Part of a small language model's weights.
Size: width 160, 5 heads of 32, MLP 640 GELU, vocabulary 8192.
Each number is 200 + 40 x the weight over its row's rms, rounded and kept within 0 to 999. Layers, rows and columns count from 0. The size before them is the row's rms in percent of the matrix's.

# layer 2 attention key, 160x160, rms 0.243, rows 136-157, columns 0-159
100,170,232,224,236,276,281,145,240,226,251,247,162,152,237,268,200,177,215,127,148,212,245,222,213,176,219,302,121,185,216,215,192,241,160,193,220,204,191,258,195,182,187,252,189,217,272,228,241,254,238,231,213,195,282,287,206,231,148,195,210,159,171,196,170,214,239,148,298,200,176,224,258,220,176,208,136,163,168,140,233,184,238,188,237,169,154,213,214,130,206,120,165,174,133,212,213,214,176,192,166,244,213,251,222,226,215,209,206,172,218,207,221,249,155,170,130,203,205,148,220,259,245,225,225,257,196,151,209,258,196,195,230,174,249,188,153,249,243,225,181,243,219,228,246,110,225,245,154,182,174,207,217,151,211,210,229,231,173,93,150
097,174,159,176,196,134,162,175,197,169,163,198,211,222,235,192,203,246,139,203,181,150,279,173,156,257,195,168,161,190,236,257,150,169,184,195,259,246,292,187,228,244,228,161,123,199,200,223,174,203,155,199,271,215,178,217,210,207,142,168,173,236,300,205,114,158,172,228,202,240,248,201,180,196,231,139,195,222,181,192,135,253,271,204,177,192,320,197,222,121,272,166,198,217,189,195,212,154,208,133,262,171,214,162,114,223,196,159,259,171,197,228,192,245,253,185,171,146,212,278,177,153,191,211,151,239,166,189,191,243,207,248,197,195,206,155,164,222,186,214,192,154,218,260,233,128,184,266,198,259,200,225,205,145,195,127,251,256,224,185,250
105,240,192,230,148,183,161,257,183,174,162,172,161,161,247,206,184,198,170,204,269,164,184,229,192,194,222,214,153,218,226,151,237,166,244,296,232,202,208,210,209,188,214,199,232,191,281,165,211,145,239,98,151,128,168,208,161,159,241,233,243,216,153,156,255,215,225,204,205,225,216,177,175,178,216,178,110,245,228,132,312,194,208,177,134,217,267,234,169,197,196,208,165,214,194,183,180,205,149,236,228,192,192,315,208,218,197,227,154,129,190,167,265,265,173,226,220,238,194,215,235,229,197,237,170,208,261,148,187,197,187,225,203,199,222,169,312,197,186,214,235,41,229,194,175,171,218,259,245,219,191,180,182,125,243,189,211,248,174,223,204
110,196,196,173,267,203,244,153,207,244,218,229,238,162,130,204,191,186,242,166,206,205,197,191,179,248,183,192,183,163,194,222,171,181,214,151,225,162,218,193,178,285,133,144,188,179,176,206,227,187,224,263,166,231,200,137,177,139,196,186,259,212,292,155,201,166,237,189,163,262,163,212,109,221,200,195,178,237,222,133,275,242,196,171,142,137,210,238,246,239,162,217,217,188,250,167,246,207,176,198,180,289,157,206,239,194,177,126,210,169,159,204,201,206,160,273,168,121,297,132,201,160,156,239,161,139,170,220,203,221,132,244,156,247,245,267,146,207,156,157,147,179,188,183,166,219,212,167,251,253,137,167,165,154,126,224,276,160,226,214,232
096,239,194,161,211,238,214,166,222,207,192,170,210,151,149,178,217,146,170,186,194,152,161,157,205,122,134,192,122,155,154,236,215,215,168,148,256,217,220,181,203,100,154,223,170,177,209,241,171,205,216,183,201,243,287,221,117,214,104,150,232,220,251,219,173,243,182,190,185,210,208,150,124,195,196,194,243,212,179,273,238,188,257,242,195,267,219,167,192,216,205,211,209,164,149,263,144,190,182,268,272,211,146,191,204,282,221,272,238,190,258,258,167,215,203,205,211,255,224,193,228,206,250,195,283,216,210,242,210,194,241,229,166,214,204,95,223,210,242,179,157,113,161,259,201,199,201,256,190,158,182,168,258,197,234,161,129,200,159,274,215
104,154,134,208,182,224,209,201,238,198,252,161,185,171,189,197,257,209,199,166,173,169,191,196,168,217,219,197,223,221,292,193,283,292,175,195,199,224,200,173,217,210,212,193,236,208,248,184,249,169,178,244,188,134,235,187,164,242,181,177,218,154,169,171,149,151,150,163,155,142,282,193,144,202,194,252,195,174,207,146,231,251,240,155,211,271,207,181,223,141,229,257,176,174,264,206,207,218,219,151,125,189,277,246,288,182,164,256,148,133,227,210,155,130,115,204,195,221,192,242,170,179,252,179,196,170,132,271,241,249,218,219,123,190,213,277,230,118,126,190,149,197,231,180,238,211,195,266,248,178,266,259,207,245,236,220,200,207,237,211,176
106,187,213,236,184,159,138,211,133,190,138,136,169,204,219,164,143,248,159,137,183,190,223,246,215,236,237,234,231,153,202,253,198,241,236,211,246,153,119,151,217,114,158,187,140,193,187,219,246,175,192,178,143,201,166,149,132,208,135,247,215,226,232,168,196,205,275,185,197,188,185,210,111,216,159,213,118,217,166,131,136,292,186,166,261,212,215,179,197,156,200,166,181,240,149,209,184,186,182,258,216,192,207,154,194,202,244,185,231,149,198,223,195,149,190,161,148,219,196,206,241,180,233,215,229,212,190,227,187,278,157,216,162,229,206,239,191,269,116,200,164,159,190,157,265,201,241,250,243,125,187,138,204,186,158,176,207,128,78,232,235
111,192,154,234,254,268,209,231,171,186,243,219,202,229,211,229,160,235,170,201,117,244,172,161,294,139,223,234,132,198,175,179,175,186,182,243,175,209,183,230,181,144,130,219,179,225,205,211,257,216,234,142,97,165,191,245,156,225,224,186,229,122,238,168,231,224,170,208,136,235,239,224,220,134,200,224,245,205,192,192,197,201,155,92,239,181,153,258,199,165,227,170,213,246,240,178,190,214,191,199,205,207,199,170,176,182,165,187,227,238,229,246,266,193,199,183,246,294,149,174,201,255,102,210,282,190,149,202,206,177,236,183,170,236,183,246,181,141,188,106,140,243,126,213,256,221,211,219,118,203,189,232,213,196,217,243,265,192,208,206,296
072,187,129,216,271,119,172,207,247,161,195,185,232,246,252,304,209,141,116,169,215,177,232,191,216,163,197,238,243,207,220,246,217,210,163,85,199,258,166,184,126,170,278,258,184,234,183,193,214,148,151,182,185,281,256,184,147,242,257,244,168,209,181,214,180,258,170,174,141,203,223,203,203,153,194,195,233,161,206,188,168,229,206,251,220,181,200,178,174,160,204,250,174,168,238,182,206,204,210,142,217,158,131,180,249,210,170,261,202,201,277,161,183,224,210,240,151,252,151,235,123,229,228,215,222,218,246,226,170,179,210,139,200,289,214,206,203,186,220,236,160,169,250,108,213,142,179,164,207,238,175,276,221,128,212,209,244,189,178,174,133
081,214,227,160,141,178,238,207,255,221,181,238,279,176,175,250,226,258,240,210,165,110,205,208,190,175,267,164,196,160,261,144,186,198,164,198,154,243,192,155,182,237,215,251,210,183,226,161,220,185,233,168,236,222,213,247,220,192,192,201,175,220,142,143,203,198,131,261,144,171,208,201,190,101,208,181,147,113,142,212,168,222,202,145,179,213,235,84,230,214,186,282,175,160,230,179,188,226,236,191,200,212,215,216,177,218,264,297,211,211,211,239,162,141,249,240,186,195,254,241,205,137,211,190,232,134,181,199,105,183,217,239,248,266,127,231,207,206,250,186,272,150,237,192,227,204,242,245,192,176,171,220,299,181,259,185,224,174,190,169,145
077,207,195,164,208,211,163,216,207,152,216,193,171,165,184,173,215,251,209,184,170,238,146,226,211,122,271,180,163,127,192,154,265,186,195,219,178,250,140,247,167,213,140,220,169,208,192,141,222,206,221,230,244,189,251,295,251,224,185,274,192,152,135,244,155,182,107,168,182,237,177,154,263,149,114,246,195,161,193,256,168,198,157,164,155,216,190,231,161,142,167,201,175,161,167,167,201,192,211,244,164,289,222,218,229,227,192,241,127,147,187,165,162,241,187,194,252,294,269,228,166,215,231,160,236,107,169,246,220,218,254,220,148,215,152,186,204,171,207,184,218,174,217,235,238,169,238,145,200,238,192,255,245,232,282,176,254,213,219,266,230
078,232,180,214,249,207,107,167,203,311,172,187,155,242,214,131,169,153,229,206,216,188,209,196,159,225,158,170,254,101,192,253,253,168,193,204,185,167,176,131,240,227,106,186,185,176,200,184,208,247,147,223,205,211,188,115,126,227,258,243,210,136,267,262,162,220,235,133,189,202,156,174,228,285,206,233,220,285,264,218,226,227,228,260,225,181,226,244,198,152,170,126,164,216,200,193,238,194,175,138,227,207,153,191,199,224,237,192,236,210,168,131,234,238,219,215,252,180,199,144,179,155,129,191,144,194,214,117,166,166,152,259,221,144,239,214,163,171,208,214,214,198,243,200,194,146,186,196,263,185,131,203,167,188,183,222,213,207,204,270,166
079,245,255,213,186,257,231,190,175,161,187,132,209,194,164,282,205,221,213,172,176,214,299,218,205,153,187,133,186,194,189,274,185,178,193,213,157,265,192,144,152,219,157,221,175,139,266,161,255,207,189,174,163,206,268,205,129,266,193,168,211,160,248,167,179,211,250,212,209,207,205,212,144,166,290,194,157,260,175,208,281,185,178,233,257,277,205,174,237,185,173,193,135,159,173,264,183,307,192,207,238,166,159,160,187,228,250,248,249,184,180,164,311,150,221,226,297,201,192,147,161,190,207,166,185,206,183,126,110,250,186,207,195,153,197,175,128,176,198,183,216,149,251,176,227,256,218,232,172,177,193,238,207,227,214,196,189,233,192,191,174
085,216,206,203,199,189,262,188,223,212,263,250,137,201,142,189,189,195,166,175,242,262,167,212,211,190,190,172,156,200,233,123,167,175,150,184,177,182,173,217,160,205,196,216,262,172,205,222,202,152,129,179,188,219,226,311,308,153,180,196,172,269,99,192,203,247,172,220,191,246,151,194,194,134,90,206,251,135,169,146,201,118,193,188,158,200,158,238,234,235,176,211,174,157,159,182,182,167,240,294,191,224,227,191,168,218,198,239,176,221,185,242,128,237,214,169,136,208,196,235,225,247,188,239,266,173,192,201,243,215,212,225,128,180,175,214,199,200,241,226,255,133,244,179,207,178,214,234,115,150,183,259,175,149,267,231,295,193,158,204,202
147,178,193,253,204,151,204,159,174,240,209,211,182,255,227,166,214,121,164,210,207,208,256,228,177,193,161,273,287,278,223,228,238,258,183,233,235,269,295,213,276,185,244,171,207,184,185,260,208,168,162,166,154,247,235,205,179,166,215,156,179,222,186,187,164,163,236,215,197,187,216,189,79,193,192,181,257,166,182,200,242,198,230,286,216,157,159,220,180,229,175,194,187,246,281,158,206,125,176,141,199,224,174,200,192,170,156,157,234,158,277,242,236,92,175,167,157,124,174,179,213,179,198,214,190,257,260,203,232,178,161,174,250,222,289,226,246,261,180,216,133,229,205,180,181,162,165,186,224,218,199,208,250,200,128,200,233,196,182,110,216
101,120,208,249,190,228,241,191,241,248,190,101,214,199,151,175,259,200,179,225,250,164,202,178,266,163,246,198,177,163,211,177,186,177,182,155,139,204,194,216,192,202,135,176,180,204,212,207,218,245,252,199,167,230,139,181,236,182,245,138,251,185,218,307,171,181,182,166,206,203,236,159,194,257,131,217,222,213,234,161,207,168,156,246,121,141,201,166,204,183,142,201,153,224,162,145,218,186,196,169,224,184,158,197,137,189,221,197,172,179,250,227,211,194,160,190,199,209,157,273,146,137,219,143,217,228,227,209,178,181,244,210,170,185,261,219,145,272,247,177,230,219,130,199,212,172,126,141,170,337,147,177,211,222,123,293,250,148,226,228,136
096,247,189,215,166,195,250,156,232,211,213,225,176,238,154,115,231,218,234,175,169,182,244,229,157,205,214,176,187,231,133,168,191,221,242,160,218,122,183,137,177,185,186,234,224,148,201,144,119,197,103,258,228,238,128,278,165,189,195,156,178,194,167,252,178,248,202,136,231,191,245,160,207,214,148,140,235,150,235,194,238,177,204,203,173,192,187,182,236,196,226,179,170,170,243,213,188,214,217,245,268,215,192,209,234,217,203,199,162,160,146,160,249,231,176,145,268,221,186,182,191,216,198,103,189,256,205,160,295,282,140,308,244,173,164,184,223,114,182,268,165,221,128,122,153,191,168,177,206,224,132,231,177,257,235,219,204,185,235,202,191
098,220,114,249,128,114,160,182,200,228,218,218,116,258,132,268,179,150,171,174,210,250,234,154,224,177,198,181,87,241,216,178,147,188,219,200,223,174,149,169,154,181,266,277,181,193,220,187,185,203,146,110,183,228,233,178,224,228,213,209,226,150,185,230,225,193,147,182,195,236,249,188,264,245,193,200,214,224,171,173,158,226,193,200,199,203,139,203,151,158,195,199,253,232,213,163,204,183,134,181,169,199,193,225,194,173,221,174,255,144,261,149,149,222,168,243,213,261,220,190,194,180,187,207,239,254,267,238,256,290,265,167,183,221,181,224,173,215,191,196,119,223,210,206,139,249,110,231,191,214,217,216,131,106,247,210,201,207,250,272,230
103,155,205,199,213,235,173,202,210,187,197,114,242,214,178,283,218,275,230,222,170,185,154,253,239,226,219,176,238,162,229,275,275,222,184,203,203,149,222,184,205,213,155,162,148,157,199,230,148,127,252,227,257,276,195,245,239,192,215,244,252,185,216,234,226,152,130,225,222,197,147,189,237,187,183,184,166,187,135,182,185,264,215,163,237,156,232,144,227,234,139,216,183,222,169,239,103,202,140,140,275,164,243,248,169,155,140,119,142,179,245,171,158,160,157,261,193,199,185,160,236,228,180,163,193,179,178,202,224,181,189,221,176,126,247,226,196,116,182,163,269,177,193,130,153,228,253,211,220,239,260,189,170,170,195,179,276,240,250,189,219
107,195,174,234,282,204,233,188,226,210,108,244,200,157,251,185,271,169,236,197,220,171,169,226,167,165,192,242,186,116,193,188,276,176,159,234,183,240,80,150,180,208,288,203,131,149,148,211,210,205,189,140,140,234,217,240,210,253,174,234,195,225,259,202,215,154,179,138,138,256,219,216,248,182,221,285,225,175,196,132,177,201,164,156,221,207,253,195,161,232,237,175,199,219,185,163,193,175,224,202,267,181,235,236,173,190,195,240,273,205,231,211,196,284,124,272,172,273,247,230,242,233,155,222,190,176,193,230,203,202,160,190,166,296,200,308,200,173,174,223,199,197,214,202,135,177,159,215,188,230,201,264,149,175,246,219,200,247,204,214,242
100,216,192,228,220,202,206,182,300,192,172,143,173,172,267,162,212,136,190,134,184,178,134,225,165,154,195,283,184,220,221,219,252,145,154,223,203,206,201,207,202,228,186,227,175,167,172,221,227,202,255,131,275,179,269,228,262,190,188,199,228,136,210,168,262,154,160,226,172,182,234,201,121,224,225,208,244,164,195,261,170,208,174,159,259,129,107,220,170,210,106,123,203,231,179,197,188,223,147,238,187,216,244,222,189,180,161,198,195,176,126,184,272,181,173,305,260,266,148,187,152,212,195,194,190,199,144,167,181,202,166,213,181,246,142,129,237,274,231,204,168,177,258,177,249,235,225,183,196,242,106,186,228,168,207,220,210,229,198,159,147
089,227,123,160,197,203,142,190,171,238,205,232,162,164,137,165,185,173,191,188,221,194,174,203,207,162,163,196,243,244,160,152,199,167,192,204,292,245,167,140,184,185,264,148,167,157,161,160,250,151,220,223,154,223,134,275,236,177,259,199,267,233,206,180,258,278,202,230,199,195,183,177,167,152,262,206,162,132,235,161,239,227,239,293,207,215,112,187,221,190,241,276,143,183,168,153,199,210,193,177,277,165,168,258,157,215,167,171,181,169,156,282,170,214,197,213,170,202,262,207,207,146,174,262,198,262,219,225,245,248,152,205,226,155,229,207,216,104,193,272,195,177,189,203,190,215,241,208,237,233,124,166,252,210,188,199,134,240,199,266,142
# layer 2 attention query, 160x160, rms 0.248, rows 137-158, columns 0-159
098,253,185,149,136,210,209,186,149,178,234,147,174,207,149,225,216,162,231,266,271,250,199,187,234,184,237,163,127,258,190,168,165,205,270,198,194,192,205,197,207,164,225,204,190,220,153,203,161,232,193,104,180,228,226,275,224,191,195,132,214,264,181,249,202,128,289,225,194,218,156,186,196,172,198,252,200,183,188,196,189,155,130,187,164,126,215,174,74,237,132,249,187,159,227,168,215,233,122,243,202,275,247,218,180,187,199,198,190,224,174,202,177,183,166,186,231,225,227,234,260,170,266,200,132,175,206,211,167,111,216,254,215,175,240,211,163,243,248,204,193,283,172,181,243,180,96,214,236,156,261,204,156,223,191,261,235,127,211,205,198
106,201,177,259,191,185,239,209,196,209,128,178,247,128,155,181,163,258,205,232,108,162,101,258,173,158,204,238,261,215,234,254,164,160,191,230,181,134,189,173,206,192,179,248,252,168,173,185,209,173,120,195,239,165,152,220,129,224,185,282,180,201,219,255,160,227,204,122,236,171,163,175,158,218,212,221,233,265,257,197,172,288,201,262,215,137,139,198,206,191,216,205,173,212,205,263,161,190,210,176,229,227,241,114,159,206,252,224,229,136,242,145,206,162,204,184,213,157,225,209,224,252,213,215,165,172,175,212,229,240,219,179,157,199,167,173,146,149,208,201,120,293,191,238,283,197,180,213,242,167,174,243,217,136,195,239,158,175,255,265,253
105,231,217,206,178,171,207,175,210,169,220,150,114,216,243,194,222,240,178,181,212,155,143,202,155,218,134,195,182,156,156,108,180,179,194,207,168,191,269,231,195,177,233,266,209,221,183,195,238,240,198,132,166,132,223,268,156,237,169,261,200,194,232,219,243,168,232,133,223,212,252,178,269,131,195,145,257,195,218,185,271,184,115,181,224,146,237,173,226,180,200,191,202,236,183,212,212,103,224,227,199,108,214,100,200,191,241,191,125,252,209,166,249,173,214,170,232,258,173,256,249,164,176,220,197,182,186,200,231,223,233,139,259,184,119,179,277,188,208,183,176,197,156,95,213,212,256,173,242,120,214,195,271,176,238,223,210,175,175,243,204
112,179,180,213,237,161,206,259,221,177,260,136,209,223,127,175,270,153,218,216,201,225,177,196,210,215,188,207,122,213,244,139,222,312,223,220,204,231,150,232,183,162,205,162,196,257,238,241,186,94,251,235,184,193,186,178,213,173,174,175,137,283,241,170,137,187,164,145,207,190,224,297,229,223,244,181,250,189,149,131,194,162,166,190,269,136,174,201,163,203,273,140,287,181,208,211,225,160,226,206,189,235,149,164,220,195,176,243,222,196,143,188,219,222,143,220,207,197,225,201,211,139,146,181,169,182,120,216,169,185,209,180,315,197,169,234,192,215,226,163,175,219,112,171,214,248,228,222,260,194,182,230,170,241,295,227,193,218,258,209,183
114,170,188,249,262,177,224,166,201,203,207,304,256,223,179,198,234,253,292,152,186,183,222,183,173,200,171,226,222,102,202,234,167,166,188,168,216,209,204,136,190,213,201,172,218,173,159,260,144,211,274,238,167,253,179,194,192,145,233,247,217,255,217,181,230,255,223,206,209,172,224,140,197,187,248,125,209,218,182,210,221,161,182,252,270,186,262,222,205,223,144,160,224,186,205,189,206,206,230,164,214,223,214,244,158,311,212,189,216,212,107,213,228,240,198,157,208,197,210,259,241,159,186,243,154,199,169,160,196,226,183,158,276,217,225,206,208,175,261,241,250,142,242,133,173,230,265,143,140,254,192,152,61,152,157,235,202,189,204,172,133
107,346,235,199,219,217,276,211,244,176,246,164,256,159,211,168,247,166,255,204,159,220,95,174,164,240,157,194,199,189,166,152,199,225,234,196,141,222,210,156,245,160,235,161,220,209,140,198,157,286,159,162,197,191,175,221,195,172,262,204,199,224,257,135,192,321,204,199,176,263,154,219,184,220,210,248,216,171,245,226,271,233,247,177,209,156,247,146,238,219,262,131,179,224,163,168,185,221,189,223,267,227,258,259,186,227,227,257,163,228,243,160,263,247,206,226,281,183,195,166,187,221,248,196,233,181,207,211,223,252,206,191,270,166,187,182,229,197,244,181,258,262,209,222,272,234,214,221,189,186,175,170,183,196,194,253,193,241,263,165,203
104,216,170,145,233,295,203,210,200,213,216,171,182,214,190,215,227,188,231,194,201,177,199,148,137,204,193,146,197,211,271,238,177,169,182,240,138,230,257,189,225,227,274,188,203,152,213,212,220,144,199,185,186,226,231,198,220,214,207,152,141,209,261,177,197,194,199,268,232,242,235,188,244,190,269,170,203,212,179,199,197,162,267,228,168,259,163,241,136,213,201,139,244,203,210,224,276,187,242,264,199,284,243,222,170,188,165,275,205,139,199,195,114,136,244,313,203,236,212,122,195,146,276,159,246,148,156,174,167,227,207,231,168,155,174,196,236,294,182,144,322,199,183,226,154,217,128,149,261,205,200,216,263,238,188,186,203,186,183,207,214
094,265,174,171,198,207,281,178,262,222,222,151,195,198,206,138,217,253,158,222,273,279,157,183,162,242,165,159,181,240,215,158,273,204,226,219,212,178,216,243,224,189,200,124,166,256,181,240,222,228,165,143,169,200,158,275,102,181,245,158,165,174,211,165,199,110,188,217,215,243,121,228,158,259,227,233,171,152,247,165,242,196,190,220,197,154,146,259,241,247,276,141,208,266,182,204,167,79,200,218,236,192,203,200,191,149,292,206,252,116,178,186,234,210,256,245,254,179,187,177,214,157,219,229,140,217,170,223,223,154,196,165,162,203,260,173,234,248,207,210,208,259,189,243,164,199,206,199,211,188,149,159,244,253,187,221,192,221,194,206,240
069,227,258,108,232,222,262,211,313,180,196,211,145,199,170,188,200,204,160,114,205,220,211,164,160,222,180,160,149,277,232,173,211,226,271,135,214,201,145,146,166,152,209,174,182,216,224,203,203,191,237,177,239,215,196,228,188,236,260,159,161,205,240,300,224,130,246,208,243,113,160,280,157,141,236,198,250,285,218,263,261,141,232,208,175,199,165,239,188,192,209,181,144,194,108,220,186,183,172,222,189,173,240,221,162,172,188,203,187,176,115,165,287,193,219,240,223,239,180,174,201,199,256,216,204,146,182,179,196,183,210,203,178,188,154,174,229,201,245,216,137,158,155,249,165,217,191,175,246,154,127,209,229,181,230,171,168,264,249,199,262
079,219,240,203,186,186,167,249,211,228,200,234,161,199,143,214,215,223,181,208,173,210,183,241,209,173,206,151,210,174,190,160,180,118,213,228,158,226,160,198,220,203,196,281,189,168,248,130,220,170,174,177,194,144,221,203,228,240,145,239,173,175,122,183,181,315,166,216,182,181,252,184,287,232,205,244,175,214,217,246,162,206,236,184,177,217,312,203,199,164,275,137,223,127,232,130,202,237,259,222,153,186,224,115,250,226,187,251,152,241,154,122,176,155,210,202,243,265,253,106,186,185,212,203,169,196,116,201,116,210,239,246,145,168,144,163,221,154,230,208,257,146,237,232,195,225,167,265,178,186,235,217,135,230,256,177,172,183,223,232,212
067,207,278,228,213,220,201,218,142,107,207,150,149,157,220,222,240,216,234,226,194,196,225,220,193,191,191,117,174,247,169,218,223,196,284,200,240,154,326,252,223,229,216,178,204,212,209,229,154,208,211,178,187,231,221,163,235,210,243,210,240,176,183,156,246,151,247,190,239,288,182,138,130,170,126,146,150,91,254,181,170,159,159,158,244,158,128,217,162,180,197,182,153,284,192,229,223,142,200,220,221,191,160,172,211,223,206,187,267,194,240,176,236,237,222,204,219,127,197,253,232,218,240,158,177,267,223,226,238,180,186,161,241,185,210,174,146,149,121,194,154,201,188,152,209,116,202,150,177,191,111,211,253,258,173,200,209,203,187,221,194
073,211,211,232,180,297,173,219,185,231,188,171,212,160,166,201,200,200,205,286,138,250,118,200,192,192,144,144,173,224,186,226,194,198,182,323,288,251,250,200,216,158,188,187,222,181,267,205,135,211,304,198,254,238,232,117,111,239,236,198,169,144,228,204,199,195,270,155,258,174,161,239,205,203,233,199,155,153,192,265,200,169,179,179,237,191,174,241,140,243,227,200,191,235,197,115,248,155,237,129,226,173,204,204,208,186,197,187,200,177,171,202,221,189,184,124,236,211,194,216,241,186,245,140,216,213,176,201,162,207,211,202,290,155,149,166,161,192,153,184,224,203,174,202,267,195,165,165,213,109,130,220,266,273,167,240,230,183,208,190,220
113,174,216,219,227,156,209,180,158,186,201,226,240,234,293,291,208,139,178,178,256,173,224,150,185,185,235,276,201,207,226,191,198,272,232,141,188,138,247,187,165,185,279,221,175,197,146,220,214,230,128,266,139,190,130,155,241,163,204,199,197,214,225,203,233,194,170,259,102,190,257,220,137,205,226,182,265,215,171,185,237,259,217,193,255,179,214,162,229,158,166,181,234,226,252,272,127,200,156,207,208,183,215,205,200,176,157,153,198,201,293,201,199,189,140,212,115,138,168,274,175,168,188,224,217,214,223,226,222,224,183,183,182,296,242,201,216,181,219,215,142,221,152,140,157,265,241,194,268,183,224,144,207,194,129,204,216,224,141,124,181
106,197,211,225,251,105,201,179,245,171,137,206,216,189,247,216,240,196,149,176,232,185,195,170,200,196,184,218,221,269,230,197,189,206,246,218,193,186,199,203,257,201,197,224,232,154,103,248,219,146,217,217,158,199,145,128,192,152,188,170,174,232,217,212,203,231,209,242,230,125,277,200,229,121,208,250,268,247,142,257,179,141,211,201,187,169,208,191,188,163,115,204,185,195,235,216,213,132,271,226,147,150,200,261,200,156,162,165,245,187,216,293,146,218,187,168,175,177,178,214,217,145,195,276,212,265,191,198,253,159,138,233,219,184,215,261,262,203,199,145,153,135,130,184,74,175,212,207,161,188,204,88,197,161,197,171,219,192,188,190,147
108,192,205,147,170,182,262,231,200,173,216,182,172,216,273,189,195,208,192,283,168,171,179,209,159,167,178,178,240,259,308,232,127,195,229,156,224,217,242,233,225,262,136,200,143,254,259,150,294,204,160,144,240,216,216,162,144,208,169,193,222,247,153,217,172,204,156,225,166,196,163,199,269,191,260,191,170,157,200,247,203,205,197,227,219,224,286,279,133,160,207,196,251,240,301,214,171,222,220,251,142,199,182,173,188,167,188,204,189,192,181,207,189,166,221,200,147,215,174,173,253,192,147,228,146,231,200,149,224,182,192,160,181,184,189,251,214,123,187,268,248,167,229,225,199,179,218,227,253,142,215,270,196,321,221,214,119,287,189,208,188
101,249,263,141,231,147,192,296,193,175,264,243,164,155,176,178,156,184,244,204,197,213,239,224,198,210,140,188,203,132,200,159,236,160,212,189,183,260,235,227,211,247,173,173,193,285,242,231,213,155,162,235,228,154,222,94,255,206,219,253,190,201,184,98,266,217,209,153,242,153,106,130,87,238,123,233,244,216,274,238,167,231,141,224,215,236,158,214,187,162,176,210,160,208,160,203,243,178,197,220,162,177,178,198,148,230,243,213,179,218,225,220,163,186,165,170,199,203,240,205,171,179,190,264,248,175,263,216,160,229,251,107,223,222,261,223,133,226,189,235,228,134,176,172,215,272,221,176,216,164,248,219,175,215,235,200,207,197,227,205,191
104,126,191,165,308,258,228,165,89,164,161,214,212,165,242,137,135,241,239,243,253,240,205,227,245,236,202,193,307,185,140,225,145,234,194,154,207,157,251,146,162,217,155,182,162,194,203,273,170,174,141,226,199,197,155,183,241,175,223,192,177,216,212,191,184,179,206,205,288,153,222,232,252,197,212,172,196,215,201,199,229,190,199,186,246,209,167,200,251,247,250,165,158,226,214,162,195,250,183,232,272,165,230,186,192,207,127,258,207,196,160,149,156,182,156,249,211,169,206,167,185,216,215,210,153,162,113,192,186,190,241,217,198,180,242,134,244,138,164,242,254,115,209,155,157,184,163,231,185,218,302,262,187,180,194,163,237,158,141,177,253
109,234,184,245,220,183,259,176,184,174,196,243,148,142,272,191,202,123,266,197,292,184,273,246,253,210,214,162,134,183,171,162,169,173,166,138,186,149,174,109,183,195,292,234,231,179,283,250,173,239,131,254,247,233,145,210,161,217,163,164,128,224,195,201,178,152,170,171,145,214,250,157,168,232,245,194,201,194,258,196,213,172,199,159,213,203,172,183,211,157,189,236,233,185,236,227,250,208,227,191,197,225,152,218,231,170,226,183,167,238,171,216,243,245,235,171,231,191,128,279,198,210,196,189,248,266,240,216,136,204,203,277,299,173,182,135,170,150,136,189,162,141,221,159,238,157,225,188,155,225,209,214,181,196,195,212,218,133,201,186,117
110,238,179,117,172,190,270,283,173,177,218,145,194,258,119,248,244,222,207,205,273,189,206,254,179,256,210,183,264,232,225,173,195,145,276,229,203,180,313,174,201,201,266,118,208,253,212,201,219,184,178,200,173,172,241,233,299,188,198,251,228,127,233,159,232,213,195,207,232,243,181,112,185,177,191,156,226,177,212,136,228,139,282,245,187,188,127,190,169,162,235,199,173,235,221,176,219,167,219,137,168,282,231,144,254,204,203,201,142,270,230,180,211,211,201,245,235,197,201,272,186,170,223,239,194,265,145,235,233,220,230,161,151,198,153,256,223,189,161,172,161,174,194,190,187,238,211,210,186,281,194,178,196,145,201,206,177,134,231,201,194
106,211,176,140,220,191,242,108,174,178,179,232,298,173,143,277,169,270,165,203,230,213,266,179,158,176,235,147,240,171,234,243,148,202,122,198,221,233,152,223,209,220,242,224,206,186,169,216,181,204,193,226,178,159,151,214,209,202,225,167,189,254,228,165,193,168,192,226,200,170,124,203,173,140,161,188,176,214,215,229,192,234,153,157,227,246,249,161,235,184,238,316,137,151,244,255,334,161,227,140,225,201,201,159,203,194,239,137,143,201,252,268,203,128,231,185,191,179,146,244,225,210,129,229,197,232,130,201,188,202,118,215,194,238,216,247,235,265,196,212,212,225,160,235,187,251,171,199,176,132,220,219,213,245,221,201,218,283,167,210,176
096,180,289,225,173,178,173,196,176,131,133,178,223,233,249,213,192,247,228,198,210,164,226,236,192,218,241,175,200,205,235,221,213,192,184,196,126,220,221,165,156,177,172,206,228,277,197,224,123,134,88,253,188,196,206,219,155,200,192,164,206,171,160,185,208,195,254,165,141,187,143,160,147,250,143,119,186,223,210,181,130,238,115,224,128,218,204,154,188,148,241,151,171,271,200,177,272,219,154,216,180,210,181,142,211,141,183,214,227,239,253,182,130,213,182,292,166,170,163,226,204,180,211,151,232,148,284,113,215,213,228,184,146,250,192,263,220,236,177,187,183,172,221,121,240,228,152,191,220,182,173,199,180,214,175,269,198,203,240,263,269
110,227,189,162,184,63,227,195,181,182,142,99,162,248,181,154,226,195,144,257,212,251,216,236,202,198,119,247,233,197,182,119,110,225,136,226,157,223,163,192,213,202,223,192,168,170,173,193,190,169,178,111,142,168,220,185,204,222,205,213,240,160,172,171,186,162,205,198,230,209,129,244,206,161,95,221,106,189,184,142,218,188,213,188,215,257,200,300,143,181,190,106,195,253,186,240,240,211,221,221,140,192,174,203,223,205,253,203,144,232,209,152,173,203,166,160,231,249,194,172,127,227,223,198,265,159,227,167,196,240,213,173,254,165,154,229,234,183,249,244,222,188,152,220,144,164,163,224,182,224,218,206,200,204,158,205,247,189,159,282,189